config.yaml
norm_place: "pre"
qk_norm: false
bias: "none"
parallel_block: true
init: "normal"
init_std_up: 0.0253
init_out_by_depth: true
lr_mult_o: 1.02
schedule: "wsd"
final_lr_fraction: 0.0
seq_len: 1024
doc_mask: true
Each number is 200 + 20 x the weight over its row's rms, rounded and kept within 0 to 999. Layers, rows and columns count from 0. The size before them is the row's rms in percent of the matrix's.

# layer 7 MLP up, 2688x448, rms 0.0808, rows 2202-2264, columns 224-279
087,229,232,181,214,191,217,215,226,209,176,185,217,161,197,181,198,196,186,206,172,173,196,175,184,217,204,181,182,197,202,204,200,167,197,206,209,222,206,197,206,193,225,217,181,151,189,192,204,218,208,176,191,200,225,162,219
097,213,204,237,184,165,204,176,217,204,214,211,240,212,165,213,190,193,198,202,200,202,211,189,235,213,178,196,206,188,200,177,199,167,174,190,205,189,152,206,200,159,213,198,181,205,207,211,173,212,229,207,193,177,168,195,219
103,209,158,226,239,221,204,160,215,181,175,210,183,225,194,257,212,206,189,220,191,207,211,209,202,204,192,161,202,182,196,152,206,148,195,263,191,166,197,213,227,195,188,184,200,216,193,182,180,198,194,223,204,182,186,209,235
109,171,225,200,185,198,182,151,192,210,169,209,235,187,174,197,157,191,191,209,213,213,154,213,197,211,185,188,201,239,187,212,183,232,216,184,186,208,184,203,206,196,170,239,221,198,210,221,204,207,207,223,208,174,210,200,190
093,203,181,187,196,178,206,200,205,208,174,200,215,186,219,227,203,213,207,175,186,194,204,183,241,191,249,184,204,208,232,180,180,173,157,208,192,234,223,223,203,208,190,184,188,180,225,194,198,181,180,194,184,222,190,213,191
097,195,183,191,194,199,202,187,220,150,222,200,212,200,225,208,212,220,222,218,179,208,210,221,205,210,194,206,204,184,178,212,196,171,193,191,188,152,221,207,232,232,204,175,239,192,193,201,209,216,214,167,199,192,172,208,211
102,195,219,219,227,193,206,217,219,209,198,186,236,204,197,213,189,208,213,209,196,168,213,172,215,209,204,221,196,182,197,197,211,182,218,179,250,226,212,203,187,172,244,203,223,203,219,174,191,223,201,186,187,248,198,231,225
099,185,210,194,176,210,206,224,182,199,181,182,183,180,174,232,223,197,200,190,169,201,221,218,199,197,185,172,224,183,210,153,187,182,199,187,204,197,202,192,187,225,232,197,227,175,179,173,194,194,178,159,189,208,184,187,242
092,201,203,224,192,215,231,213,215,184,224,206,177,166,213,226,166,204,195,217,202,199,171,197,206,214,204,188,228,165,209,221,172,203,180,174,174,219,197,176,219,210,250,166,206,212,174,235,205,206,228,191,207,215,206,217,216
118,185,204,227,194,210,200,246,195,171,191,221,195,212,201,178,191,233,204,203,214,199,219,195,199,187,198,235,201,173,191,209,208,112,218,159,179,243,172,180,230,226,201,162,198,223,214,187,215,193,196,193,199,203,191,189,199
108,200,209,217,188,204,196,228,208,135,208,210,226,200,256,190,221,206,247,186,235,203,202,176,178,201,217,185,174,200,202,221,208,211,185,191,217,211,200,175,195,225,201,175,191,211,185,216,201,187,195,214,194,189,206,212,178
113,156,190,226,200,242,187,194,235,193,181,243,169,200,219,202,196,184,186,194,196,168,197,217,177,185,211,191,209,207,202,194,262,217,189,196,208,175,193,201,217,198,189,207,190,187,201,187,243,243,176,225,225,208,202,211,206
106,222,206,199,223,214,225,203,154,199,190,201,210,180,216,185,199,207,156,184,181,231,194,255,168,200,213,217,214,198,202,192,203,225,183,181,174,175,231,182,208,203,215,195,206,154,212,168,209,188,182,203,195,189,202,229,194
100,207,210,197,192,167,212,211,183,167,199,217,229,203,167,214,183,247,191,227,176,160,212,213,215,218,202,219,183,152,209,220,214,227,208,198,210,153,189,161,196,192,192,189,169,211,184,222,231,185,186,173,229,202,195,216,184
095,183,194,204,212,223,238,220,199,172,163,193,217,193,193,210,217,176,213,206,205,225,196,162,206,153,212,193,177,189,217,193,210,221,180,204,178,178,189,194,179,169,218,209,203,217,183,194,195,214,221,213,209,170,164,206,205
096,210,203,220,164,209,193,167,186,212,228,213,271,199,221,171,201,184,198,195,213,242,210,174,193,203,206,188,218,207,220,190,190,181,199,163,195,187,220,218,186,168,180,207,188,213,217,196,189,211,206,217,192,163,193,201,189
093,224,212,200,165,191,176,181,211,184,208,192,206,190,186,195,209,232,207,187,183,219,196,178,186,202,189,195,208,195,184,207,213,192,175,199,222,193,215,214,198,229,234,156,204,216,186,190,213,190,199,191,188,256,189,175,203
117,199,201,210,192,204,226,207,192,210,171,186,200,256,191,181,210,179,218,200,246,195,171,220,195,195,214,203,230,228,241,252,166,213,212,212,185,198,167,191,231,260,204,212,194,159,201,194,174,190,194,237,161,218,189,206,189
104,179,184,210,184,192,222,184,218,212,189,224,189,237,202,210,214,211,208,187,233,190,217,219,196,198,218,204,196,201,198,185,231,209,194,209,201,207,226,182,218,205,205,195,203,202,212,182,227,225,240,203,228,245,210,178,222
103,243,179,247,191,173,198,204,171,187,211,203,158,190,208,216,196,197,212,236,208,203,199,211,193,241,202,187,208,207,146,192,213,200,197,214,191,210,217,191,224,173,175,201,212,193,180,204,196,222,188,178,218,222,203,215,195
125,184,191,211,232,164,211,196,222,214,196,170,185,182,149,192,177,181,172,197,193,203,208,182,188,203,185,192,178,216,223,182,193,212,211,213,189,215,179,205,200,199,206,169,212,186,199,199,234,168,217,211,218,202,178,195,209
101,210,201,187,237,204,183,192,198,193,191,202,232,169,209,190,179,201,198,211,205,209,193,189,210,198,211,144,192,191,198,182,181,212,190,189,233,228,208,208,212,212,164,217,194,189,170,238,210,236,212,205,221,204,182,210,210
096,229,196,205,219,176,220,207,197,198,188,206,172,174,157,176,221,197,189,187,187,207,250,174,206,201,212,191,193,231,193,194,212,190,194,190,233,163,195,232,185,181,166,172,212,212,209,226,225,197,198,231,232,190,203,223,221
107,197,213,186,224,191,200,187,256,156,182,229,154,190,227,181,187,204,206,191,190,202,225,206,213,194,165,152,202,186,195,221,167,202,180,219,162,210,182,203,222,222,204,208,237,176,218,233,206,163,206,236,206,185,188,196,194
105,173,195,238,196,226,186,174,214,188,184,198,205,188,186,174,208,226,194,198,168,169,167,222,211,197,193,257,227,200,229,214,199,204,162,217,213,230,203,209,215,193,183,185,178,212,196,204,195,218,233,198,206,186,162,186,215
096,176,216,172,215,185,217,209,223,216,179,210,236,162,173,184,211,199,208,185,192,222,235,198,233,182,206,199,137,172,249,177,204,205,246,198,216,218,209,218,176,203,178,207,186,216,165,174,202,211,222,173,200,221,147,205,190
105,205,182,218,189,173,185,183,209,232,161,206,243,198,227,178,200,201,237,188,183,225,199,207,194,205,188,188,221,155,224,187,184,197,184,189,181,196,208,221,190,212,191,202,165,227,226,203,182,189,166,205,170,225,193,190,177
097,172,186,205,247,176,182,252,181,227,170,201,217,185,175,203,163,147,175,223,209,176,220,167,191,197,188,207,210,215,182,229,172,197,186,219,207,157,210,222,200,161,194,171,203,210,213,198,158,195,174,202,169,204,233,173,199
099,212,156,247,213,181,209,207,191,219,167,224,195,201,213,201,178,207,168,232,190,189,170,191,209,198,247,219,233,196,214,192,227,181,173,208,252,192,205,175,197,205,181,189,204,191,189,184,198,187,212,209,174,173,179,181,190
093,186,179,179,195,189,208,182,210,220,174,194,226,216,204,230,193,189,169,231,182,194,201,207,159,183,144,222,160,223,213,228,191,222,219,215,200,208,190,209,174,222,230,210,232,176,197,182,221,187,201,199,200,234,225,194,205
103,172,207,222,189,192,210,202,208,193,200,209,176,183,202,205,187,181,185,196,189,208,223,188,222,201,201,202,211,162,186,176,187,205,198,205,215,172,247,199,256,208,208,226,199,206,175,185,213,192,221,195,207,211,188,212,185
104,227,245,195,201,217,165,182,200,186,174,208,201,196,225,219,215,214,230,191,183,226,189,197,211,214,217,209,227,190,206,175,178,166,167,217,198,221,198,204,189,206,191,188,238,196,225,209,182,188,185,184,210,202,192,235,229
108,210,210,184,203,187,215,168,200,231,198,200,196,207,229,212,205,200,191,207,185,255,202,204,190,226,213,210,185,236,187,189,191,183,169,183,215,202,199,183,223,228,218,221,215,146,196,202,228,200,186,204,210,222,201,221,144
096,243,210,222,192,202,215,197,193,211,196,211,182,169,197,198,206,157,200,212,177,190,186,229,225,197,195,152,230,199,208,198,217,189,199,152,189,174,174,182,197,216,176,184,221,207,199,209,178,181,181,206,201,214,185,195,211
088,191,184,206,187,178,168,168,216,188,186,215,189,168,221,186,189,168,182,154,182,207,187,223,209,227,214,237,203,198,208,213,167,184,227,172,218,185,221,178,191,182,194,208,211,170,194,183,192,185,201,210,161,183,194,240,226
102,162,215,181,190,217,217,187,197,210,177,193,195,181,196,169,235,172,253,183,207,224,224,225,202,178,185,184,219,172,204,159,169,215,184,175,188,201,167,181,242,201,180,200,229,196,214,222,206,213,238,185,228,190,174,205,223
104,211,197,232,249,222,184,236,222,228,194,190,213,209,194,208,208,177,248,183,180,204,214,177,160,245,232,179,196,197,204,180,200,191,210,194,192,149,210,177,216,205,228,214,172,213,217,215,212,204,212,206,203,224,187,182,169
106,181,201,207,231,191,209,232,187,195,188,189,237,181,204,221,208,210,236,202,220,218,214,189,199,201,169,222,174,231,226,189,177,209,190,211,211,188,177,200,188,180,218,207,237,225,214,194,207,181,227,186,195,198,188,246,214
078,211,212,205,170,188,241,170,220,209,192,182,193,182,179,227,185,213,211,205,208,192,190,204,219,169,220,217,196,188,194,179,171,215,161,191,198,203,205,200,186,191,213,207,189,156,210,195,179,183,188,194,200,199,179,190,224
103,166,224,237,185,203,178,182,179,202,187,228,232,222,196,189,174,244,229,195,226,222,184,195,205,198,164,211,219,191,162,186,199,198,197,197,179,161,226,184,205,211,202,200,201,222,204,223,213,182,235,172,184,177,205,202,231
095,237,187,210,204,201,209,213,226,162,220,192,204,198,202,193,179,188,185,188,217,219,244,236,205,178,182,189,193,180,200,175,185,206,180,199,199,170,194,202,197,176,204,227,198,200,213,252,205,194,198,220,220,190,198,198,196
101,218,184,169,201,186,197,217,215,190,204,219,176,194,165,214,198,223,220,225,182,209,232,193,178,200,198,163,225,249,216,169,185,236,202,235,188,210,230,213,175,188,188,213,216,174,169,164,183,199,187,218,196,183,232,199,221
095,202,228,218,231,208,174,184,188,245,238,197,182,145,213,217,200,172,184,222,184,164,165,225,190,194,199,206,225,196,200,168,221,201,222,201,234,192,163,199,257,205,221,180,238,189,178,197,183,216,199,169,199,207,180,224,218
098,223,224,210,178,200,212,241,202,183,182,201,208,168,200,207,197,212,201,219,209,217,200,215,183,243,186,211,228,170,196,194,156,196,189,197,227,218,192,183,184,194,228,222,192,176,206,170,183,206,179,210,190,162,193,168,178
104,199,199,215,223,179,173,181,172,209,219,185,214,179,198,219,213,215,219,203,214,215,227,180,206,174,235,169,167,197,214,190,195,183,199,182,174,169,186,197,229,195,167,172,230,200,216,227,211,201,181,182,200,203,160,210,208
088,216,202,210,199,206,174,237,204,187,193,210,195,192,212,204,192,213,217,217,178,193,196,209,175,239,212,226,200,173,173,183,201,184,186,213,196,166,228,191,199,181,203,215,189,178,201,186,198,231,200,183,162,206,195,207,213
103,208,229,198,179,205,184,212,223,200,235,198,200,222,201,197,186,245,199,229,184,194,176,162,181,181,170,230,219,244,164,199,183,195,217,198,179,208,201,201,187,165,204,185,225,215,215,204,215,156,196,230,203,205,203,180,212
114,221,173,191,185,217,173,187,220,205,206,221,197,173,162,204,223,177,186,200,207,192,194,158,230,182,175,225,183,208,208,194,194,195,173,201,193,180,193,213,211,211,188,169,195,212,210,175,167,162,220,224,171,175,186,196,195
101,212,237,211,233,195,206,210,210,220,200,166,209,195,192,188,221,187,198,209,185,200,234,202,218,225,216,178,190,200,211,211,158,193,216,201,203,242,182,209,219,179,189,222,228,192,218,222,159,195,199,207,218,182,190,206,186
104,181,204,195,204,192,188,175,220,218,222,184,183,207,201,228,221,203,241,182,203,172,169,189,186,187,215,184,230,165,193,222,218,166,170,207,215,176,212,185,168,204,175,191,206,208,214,222,220,225,244,198,182,197,193,220,217
104,203,209,173,191,196,213,186,186,248,207,249,181,168,191,184,192,224,197,193,207,185,210,214,179,216,214,226,223,185,210,213,206,201,178,187,146,220,212,209,213,187,208,227,222,210,198,202,213,222,183,190,216,207,214,186,212
096,212,177,191,203,180,200,185,206,194,177,218,182,186,213,207,193,189,258,219,208,220,219,181,206,210,161,198,204,193,196,207,183,184,188,190,167,237,207,191,189,191,169,203,180,197,188,191,211,200,218,242,212,193,177,222,215
105,145,207,204,210,187,193,191,192,203,215,212,248,173,201,202,191,216,155,171,165,183,247,201,204,203,179,181,159,209,240,193,215,201,202,168,185,232,212,213,215,198,203,204,203,190,168,193,206,201,200,146,208,218,186,194,177
099,152,195,157,189,232,231,175,193,215,191,216,212,193,195,181,225,231,184,187,194,188,174,220,224,233,217,193,174,235,179,183,198,192,166,213,216,187,219,194,200,192,173,169,212,214,207,188,220,224,193,184,202,215,221,206,215
093,183,185,184,202,192,193,212,188,201,185,216,190,219,202,186,198,207,206,200,192,248,221,186,201,209,202,207,250,215,207,214,203,224,208,171,222,153,216,218,187,202,219,177,200,185,194,209,175,202,214,209,189,178,186,193,164
109,158,217,203,223,183,211,173,200,184,199,180,183,175,190,217,199,235,165,213,203,195,197,224,210,237,203,205,185,235,220,193,229,209,189,200,212,176,189,178,211,198,183,184,211,193,202,175,219,186,210,250,198,179,212,226,183
101,187,211,185,202,229,215,161,205,183,173,189,173,206,211,206,173,199,176,201,195,191,194,200,203,221,217,159,191,208,180,179,216,190,200,219,200,210,206,207,216,200,192,214,186,186,199,239,200,223,178,228,194,196,190,192,206
108,191,221,198,218,196,207,193,228,205,142,188,163,212,157,216,178,202,179,201,202,172,204,197,149,188,191,209,209,194,182,231,173,192,235,202,217,242,223,219,213,185,212,182,189,214,206,210,228,209,212,217,200,222,178,204,193
099,223,214,236,232,212,188,213,207,186,174,186,219,171,169,196,173,196,197,177,179,179,227,192,186,211,237,171,184,224,207,168,209,190,208,193,214,195,188,163,231,192,202,218,196,211,219,202,239,176,198,175,173,182,195,189,202
115,166,219,205,203,193,197,215,221,178,182,183,221,199,169,219,206,204,186,194,198,197,233,202,175,255,157,204,170,203,211,160,228,224,216,241,206,192,177,236,228,172,203,206,209,160,189,191,190,184,178,193,209,196,207,194,217
097,223,239,210,199,217,184,178,239,217,220,203,202,199,188,182,227,217,203,212,187,177,239,211,229,199,162,177,187,220,218,178,200,178,208,201,196,193,187,205,216,179,199,162,210,228,185,197,201,188,176,212,199,194,213,197,190
116,176,180,192,195,234,197,226,194,202,208,197,178,207,166,229,204,202,208,207,209,189,191,172,230,162,194,170,196,200,164,228,215,190,198,242,195,168,208,221,228,180,194,168,182,219,197,147,184,204,211,185,204,198,190,201,230
101,205,203,225,232,217,200,179,199,193,201,208,181,223,202,203,201,202,165,207,224,200,194,206,192,203,173,189,201,201,187,196,249,193,215,207,210,184,178,200,206,198,197,178,220,208,158,218,222,207,187,167,191,219,214,222,228
# layer 7 MLP down (transposed), 2688x448, rms 0.0873, rows 2202-2263, columns 224-279
086,212,201,233,184,231,209,163,200,172,207,187,190,204,241,210,191,185,225,221,204,222,200,219,198,213,189,188,201,192,202,181,203,233,193,197,201,201,195,216,224,161,199,163,226,218,194,195,217,184,207,216,203,236,192,188,177
085,168,172,206,194,196,186,225,193,216,197,227,220,218,199,181,176,180,198,185,204,194,198,222,199,229,211,245,175,233,201,177,182,219,218,185,174,166,212,153,182,205,245,167,238,168,192,204,209,179,196,212,211,215,195,180,177
103,194,211,183,194,203,193,224,193,205,233,202,185,200,214,165,202,180,149,179,193,207,168,220,194,196,184,201,222,187,211,234,224,235,184,231,157,221,190,181,196,204,216,185,216,181,187,212,185,196,251,200,178,193,233,167,191
113,189,186,192,206,193,215,204,215,203,188,200,175,204,238,245,212,195,195,196,183,218,186,194,210,188,225,182,218,165,215,210,217,181,192,219,198,184,233,216,228,238,225,197,166,210,218,191,203,235,208,186,224,239,189,229,237
092,175,232,212,178,202,205,216,179,204,221,209,201,203,149,200,198,205,212,205,164,188,208,189,171,205,186,218,190,205,192,197,200,207,198,174,220,173,201,191,210,190,186,220,229,236,195,209,201,214,216,189,232,174,210,191,232
100,203,227,191,201,238,193,181,167,220,184,203,234,203,212,213,202,211,204,235,187,179,173,177,221,230,208,196,223,191,206,180,206,212,206,190,233,197,203,203,178,190,200,194,167,214,234,226,187,179,194,193,211,208,206,220,226
098,213,184,174,189,221,190,173,202,203,200,218,207,223,175,213,216,242,204,181,204,182,189,216,176,177,209,215,225,208,232,210,167,211,170,212,199,182,210,212,193,221,147,239,169,195,209,195,225,201,215,181,211,214,217,164,212
093,205,233,181,204,199,171,169,207,181,190,182,221,195,189,182,180,204,203,234,194,210,221,196,196,195,216,234,201,220,194,191,169,209,197,245,185,169,197,187,222,204,214,204,182,233,193,202,205,197,209,213,174,202,171,213,198
086,210,204,209,208,210,194,212,203,195,186,188,213,186,189,190,228,237,180,198,209,202,221,224,199,208,196,197,198,231,186,203,205,191,216,191,202,179,168,237,202,199,200,195,182,212,208,207,208,204,187,218,178,211,184,163,180
102,200,181,205,180,203,155,182,193,193,247,207,189,192,179,197,203,170,208,196,192,192,190,195,177,196,180,206,205,240,197,205,200,257,192,226,208,151,186,207,174,194,197,243,188,185,183,222,223,202,223,216,194,161,221,193,163
125,207,219,217,189,189,242,193,197,208,166,179,194,196,208,199,212,186,214,167,185,191,182,163,218,199,220,201,193,215,225,224,215,195,197,214,193,236,224,205,237,181,232,199,211,199,189,189,211,196,202,228,220,217,181,204,222
091,243,200,166,215,181,210,207,197,193,200,181,204,217,179,226,206,213,201,195,208,199,214,224,189,221,204,209,195,171,204,176,169,186,179,232,194,187,208,216,171,195,199,179,203,236,189,204,171,184,229,191,152,224,197,204,219
101,180,187,206,178,219,230,198,244,234,204,219,184,185,207,247,190,185,223,205,200,193,234,192,207,219,229,143,194,218,197,191,167,232,192,206,196,187,202,160,212,205,194,158,175,195,185,216,147,161,183,192,194,201,205,179,172
098,201,175,192,199,223,193,200,157,233,174,223,190,186,213,252,222,204,229,192,167,218,181,204,171,173,192,194,176,176,202,199,210,179,205,212,208,203,193,173,187,180,214,202,185,234,202,176,186,184,178,216,215,214,207,196,205
109,208,188,187,217,213,198,190,209,203,222,235,212,212,160,232,203,194,212,216,195,191,231,213,216,205,239,226,238,167,230,177,210,237,189,166,211,194,214,203,198,186,210,223,179,194,192,193,170,214,187,184,223,180,189,259,172
106,238,199,219,208,201,215,219,190,186,190,228,215,233,181,228,191,220,218,175,203,168,199,208,192,215,177,215,187,176,203,240,215,180,212,225,190,200,203,217,204,242,197,199,210,200,221,192,222,204,219,195,171,195,203,184,226
092,195,211,211,225,193,228,195,206,202,209,220,233,196,206,221,203,175,193,210,245,212,200,202,203,198,200,208,167,202,189,187,180,184,206,230,182,222,191,210,198,225,161,202,205,207,227,169,214,209,208,213,203,184,205,187,184
124,201,201,192,228,195,225,220,213,181,222,222,170,182,211,166,219,201,200,164,178,194,194,203,214,176,178,207,214,224,220,243,195,217,201,178,178,222,204,197,233,214,229,247,195,212,175,191,189,179,213,192,187,220,164,196,199
104,193,195,193,202,162,180,228,230,228,189,155,215,211,210,237,165,189,238,217,194,205,195,183,225,211,165,216,192,190,207,186,182,230,214,180,201,198,190,245,188,204,222,201,200,188,181,201,198,204,235,193,181,211,219,183,161
103,186,204,189,216,194,186,235,231,185,187,182,212,185,240,208,170,204,197,198,157,164,186,223,200,177,186,202,190,205,196,221,193,191,207,164,216,216,211,192,188,243,221,201,224,215,204,189,192,205,214,182,198,229,205,214,242
113,178,219,193,177,237,194,209,221,201,184,218,216,211,197,217,239,198,205,165,206,204,188,240,191,218,190,210,209,172,159,226,191,218,193,193,220,204,209,237,190,213,224,192,183,201,192,215,205,195,178,205,204,211,216,244,210
096,200,222,234,180,189,182,215,197,207,223,195,192,207,181,192,194,209,201,185,215,185,186,190,163,213,206,206,192,208,207,189,168,208,257,198,182,196,177,189,210,179,211,179,237,183,219,195,183,190,201,188,248,188,223,179,168
095,165,220,175,191,227,184,203,204,182,182,179,216,236,226,209,210,225,206,201,212,172,167,193,212,183,180,171,201,193,221,183,191,189,216,266,190,214,183,203,205,189,203,164,193,218,224,174,164,202,184,161,192,212,227,188,213
110,232,174,214,192,202,234,192,177,204,215,188,203,211,181,207,236,210,226,208,209,218,230,208,198,196,201,209,177,222,219,225,229,203,208,180,215,190,251,190,208,209,246,197,195,190,206,204,223,193,208,209,227,211,172,172,199
099,232,199,199,223,191,211,207,187,181,221,205,182,202,200,182,201,179,200,192,218,188,220,175,197,210,185,201,212,223,208,195,198,182,223,215,185,203,199,174,208,191,170,248,223,193,196,188,200,239,193,191,230,198,243,215,176
100,188,198,177,211,230,223,218,197,211,221,202,210,214,204,200,215,213,223,200,218,216,246,202,207,200,221,223,175,219,197,188,201,236,168,195,182,208,218,213,196,194,205,213,191,177,187,219,209,215,214,208,188,207,212,221,243
104,194,215,231,225,219,210,244,180,185,200,214,215,201,196,245,190,214,168,192,134,211,186,164,200,228,200,147,203,209,187,209,209,206,129,223,201,195,191,230,186,184,220,243,210,191,233,200,176,176,218,237,188,185,185,243,208
101,199,183,193,207,191,221,190,160,161,184,166,165,196,242,222,202,178,191,205,232,203,184,225,227,188,222,215,175,200,197,174,222,191,235,228,169,203,202,228,215,228,210,198,202,195,198,217,198,236,216,211,209,198,212,234,198
096,206,238,196,200,201,165,220,192,219,221,182,210,204,215,193,198,208,232,186,201,208,215,209,200,215,202,211,186,217,213,212,183,222,212,175,159,218,218,191,182,193,192,213,250,235,192,213,194,196,209,194,206,206,178,194,185
091,209,193,156,215,204,188,200,195,191,195,213,178,147,208,200,186,210,207,173,229,185,193,207,235,230,200,209,203,207,183,180,188,170,190,206,190,186,212,196,197,177,192,217,162,189,203,189,196,234,210,210,222,198,206,197,197
112,198,197,181,217,229,195,208,166,203,214,206,234,169,176,209,188,201,197,220,164,194,235,190,217,201,171,168,173,189,196,186,188,211,187,193,168,160,208,171,224,187,140,219,200,232,204,198,201,214,194,211,224,183,187,199,229
111,196,200,204,227,190,197,205,184,197,172,218,208,227,208,194,164,192,179,215,191,174,197,192,224,193,202,181,227,229,196,216,214,211,226,210,204,168,189,208,180,204,241,200,202,212,210,210,188,208,221,223,219,205,191,153,181
115,168,198,202,235,215,170,191,210,216,208,177,231,166,187,191,242,202,206,222,219,186,171,179,207,203,209,203,187,210,219,228,222,202,203,192,193,200,191,187,204,197,175,203,178,227,188,188,194,188,202,188,206,214,142,192,217
104,230,245,233,211,183,209,173,213,204,217,187,203,218,176,191,193,228,186,211,182,200,173,192,198,195,195,213,172,193,202,199,186,207,227,215,198,219,194,189,205,181,225,219,226,240,179,220,241,221,192,214,193,177,201,171,182
095,202,168,217,209,206,191,215,203,189,191,217,177,219,178,213,191,213,190,177,220,193,210,184,209,206,212,182,178,215,153,210,231,195,200,215,159,181,197,241,236,175,207,211,194,206,224,229,227,210,187,219,202,206,223,211,166
105,206,219,210,209,228,162,228,188,191,189,168,227,198,217,230,191,187,229,220,214,228,202,214,194,200,205,238,234,227,203,210,217,222,198,234,242,152,200,207,197,188,220,182,218,190,199,204,200,174,202,190,204,187,196,192,194
108,155,173,187,151,212,219,193,187,190,191,216,190,171,202,210,193,213,279,188,201,206,229,218,179,164,191,221,207,185,164,145,185,171,184,191,178,187,228,214,224,212,186,222,223,211,210,199,193,206,241,195,203,225,185,201,181
100,192,179,175,230,211,215,213,202,189,199,214,181,203,184,186,187,221,192,210,185,185,247,192,227,208,200,195,201,214,184,197,207,242,204,223,178,224,191,210,204,202,218,174,182,209,140,172,204,198,193,205,199,193,181,186,181
079,207,191,181,205,207,182,205,215,200,181,204,190,204,203,220,199,183,197,205,207,180,206,207,233,175,208,211,224,169,232,181,197,205,191,187,186,216,217,209,224,211,156,227,266,241,168,240,253,197,181,215,197,173,225,206,225
101,231,182,177,192,190,196,202,200,193,201,198,214,178,182,214,213,187,184,197,133,203,199,172,206,183,254,215,217,198,196,211,217,203,175,216,188,229,190,228,213,213,162,230,186,196,192,180,250,211,197,226,213,180,181,166,182
101,139,212,154,207,188,214,187,194,191,230,202,202,234,213,204,217,187,231,225,175,206,173,170,188,206,220,199,193,185,187,199,204,200,210,181,161,229,204,192,199,182,181,210,206,182,189,229,221,179,217,212,207,219,206,192,167
100,170,213,264,214,202,187,212,210,209,163,222,210,169,214,187,202,205,222,185,168,221,199,228,219,181,201,209,184,204,209,189,250,201,221,189,170,207,171,189,197,208,229,209,210,217,208,172,224,192,213,220,231,210,163,203,217
098,170,217,211,229,211,220,205,218,174,218,194,213,222,193,198,206,233,201,180,180,214,226,217,212,221,192,201,195,233,216,222,195,201,188,156,172,185,202,204,195,207,195,224,185,211,199,221,190,173,216,235,178,185,186,178,171
092,185,216,203,202,224,188,200,177,199,241,209,222,204,174,169,174,240,199,178,205,177,217,194,207,206,187,208,221,219,214,227,195,188,197,240,166,184,216,204,166,213,209,200,208,208,195,187,232,230,205,237,207,231,210,204,234
099,211,200,201,206,202,166,213,191,206,195,223,208,184,156,198,190,217,175,202,200,210,207,203,200,144,165,195,225,182,174,234,213,193,220,187,198,203,191,183,194,177,181,196,220,241,182,184,186,181,192,199,242,180,225,178,193
092,199,207,186,225,211,202,202,212,219,197,199,194,227,179,173,188,182,216,220,237,220,221,219,220,173,208,198,212,234,210,221,216,205,179,220,193,200,231,216,201,172,209,179,205,226,178,235,209,225,214,205,229,188,216,203,201
098,200,173,212,212,203,208,169,179,207,205,162,219,210,168,232,221,171,229,204,235,193,209,178,213,153,209,180,163,210,219,218,206,180,181,191,220,219,185,175,229,192,187,178,192,203,202,197,244,211,227,174,176,195,205,166,202
100,145,216,217,206,199,193,181,202,173,204,206,224,205,204,164,215,178,220,191,222,211,207,222,180,225,193,204,189,217,168,208,227,237,200,201,233,240,197,191,169,204,247,200,160,216,182,238,214,213,190,194,200,200,205,204,192
101,202,178,207,167,208,192,185,199,228,201,205,197,202,153,213,194,211,202,188,196,203,153,212,173,146,171,224,193,187,203,209,217,212,200,177,192,204,227,184,177,236,198,200,199,232,214,220,201,146,209,189,193,165,209,215,239
106,223,196,222,174,177,180,178,179,189,191,220,181,217,166,194,189,192,148,215,179,205,216,164,198,210,219,172,211,208,237,202,199,235,217,212,195,198,201,189,213,198,218,225,203,213,201,177,189,193,156,268,218,199,229,191,201
085,187,197,217,186,169,179,210,164,180,172,170,174,216,215,199,219,221,212,159,200,162,209,188,223,166,179,210,194,208,219,199,219,219,236,204,222,194,208,209,215,200,206,174,141,205,164,228,233,180,194,220,218,232,176,212,206
100,204,173,196,182,216,213,246,211,197,161,182,153,210,233,179,160,170,172,180,243,174,185,183,192,181,193,201,195,187,216,194,220,187,202,182,203,187,187,201,199,217,202,196,210,178,214,228,214,203,171,187,218,223,219,177,172
112,227,185,219,193,216,211,205,225,195,188,181,188,211,208,203,185,211,167,192,224,228,184,190,181,211,219,205,177,215,172,199,224,186,193,204,174,196,184,201,145,162,176,216,218,189,209,224,208,193,201,188,208,181,186,206,202
106,217,144,213,210,188,193,194,213,200,221,187,189,220,225,198,196,190,209,238,200,190,222,228,209,227,212,218,199,212,182,175,225,216,207,227,216,209,208,225,175,232,211,223,211,195,224,171,215,236,195,174,199,199,200,170,174
103,215,194,180,212,199,206,166,213,177,202,216,222,203,204,189,181,237,205,168,202,184,189,201,194,201,215,182,210,190,198,188,234,176,196,201,205,166,216,195,205,199,175,214,236,180,167,196,182,229,207,198,211,225,208,234,248
109,205,215,236,202,208,203,169,238,173,195,207,192,203,186,168,170,171,172,183,216,222,204,206,191,179,176,165,207,204,177,217,217,219,205,191,187,205,220,208,209,181,204,202,208,172,203,187,200,188,206,212,217,189,190,182,208
109,199,204,198,241,231,193,208,205,171,204,220,239,207,191,215,183,249,203,209,165,189,178,202,200,194,228,201,188,242,190,202,171,187,193,187,168,167,225,221,182,196,186,196,188,231,203,199,182,248,197,210,190,212,208,196,212
107,194,162,198,191,182,186,167,243,188,227,199,190,225,219,225,200,234,198,220,192,178,215,203,204,214,189,154,207,200,185,170,208,210,185,181,161,184,187,172,195,230,178,218,191,178,240,177,190,201,187,236,190,226,179,229,226
097,203,218,208,183,180,189,183,213,258,203,177,212,227,220,221,194,246,230,206,209,202,214,224,208,202,180,205,193,229,203,228,187,233,232,209,210,227,198,217,208,185,202,209,202,223,181,197,194,226,193,202,211,226,193,205,199
104,203,187,225,176,186,206,193,185,231,175,185,205,202,215,197,242,194,199,206,221,189,225,227,226,210,157,202,181,199,230,196,220,212,201,185,192,217,200,217,202,260,213,218,222,189,200,196,198,215,188,219,187,192,179,187,212
105,212,210,190,176,199,174,191,195,198,212,176,188,174,186,249,188,205,176,233,204,212,175,216,207,185,217,222,176,171,192,176,195,196,198,181,194,248,215,193,221,223,222,224,183,201,217,217,187,204,242,185,215,213,184,212,211
112,196,220,201,222,208,186,181,169,176,208,211,187,191,179,160,184,205,208,192,219,212,201,159,165,195,211,179,216,233,206,207,198,235,204,219,194,202,191,185,184,214,183,238,224,221,199,185,230,201,195,195,175,177,201,192,217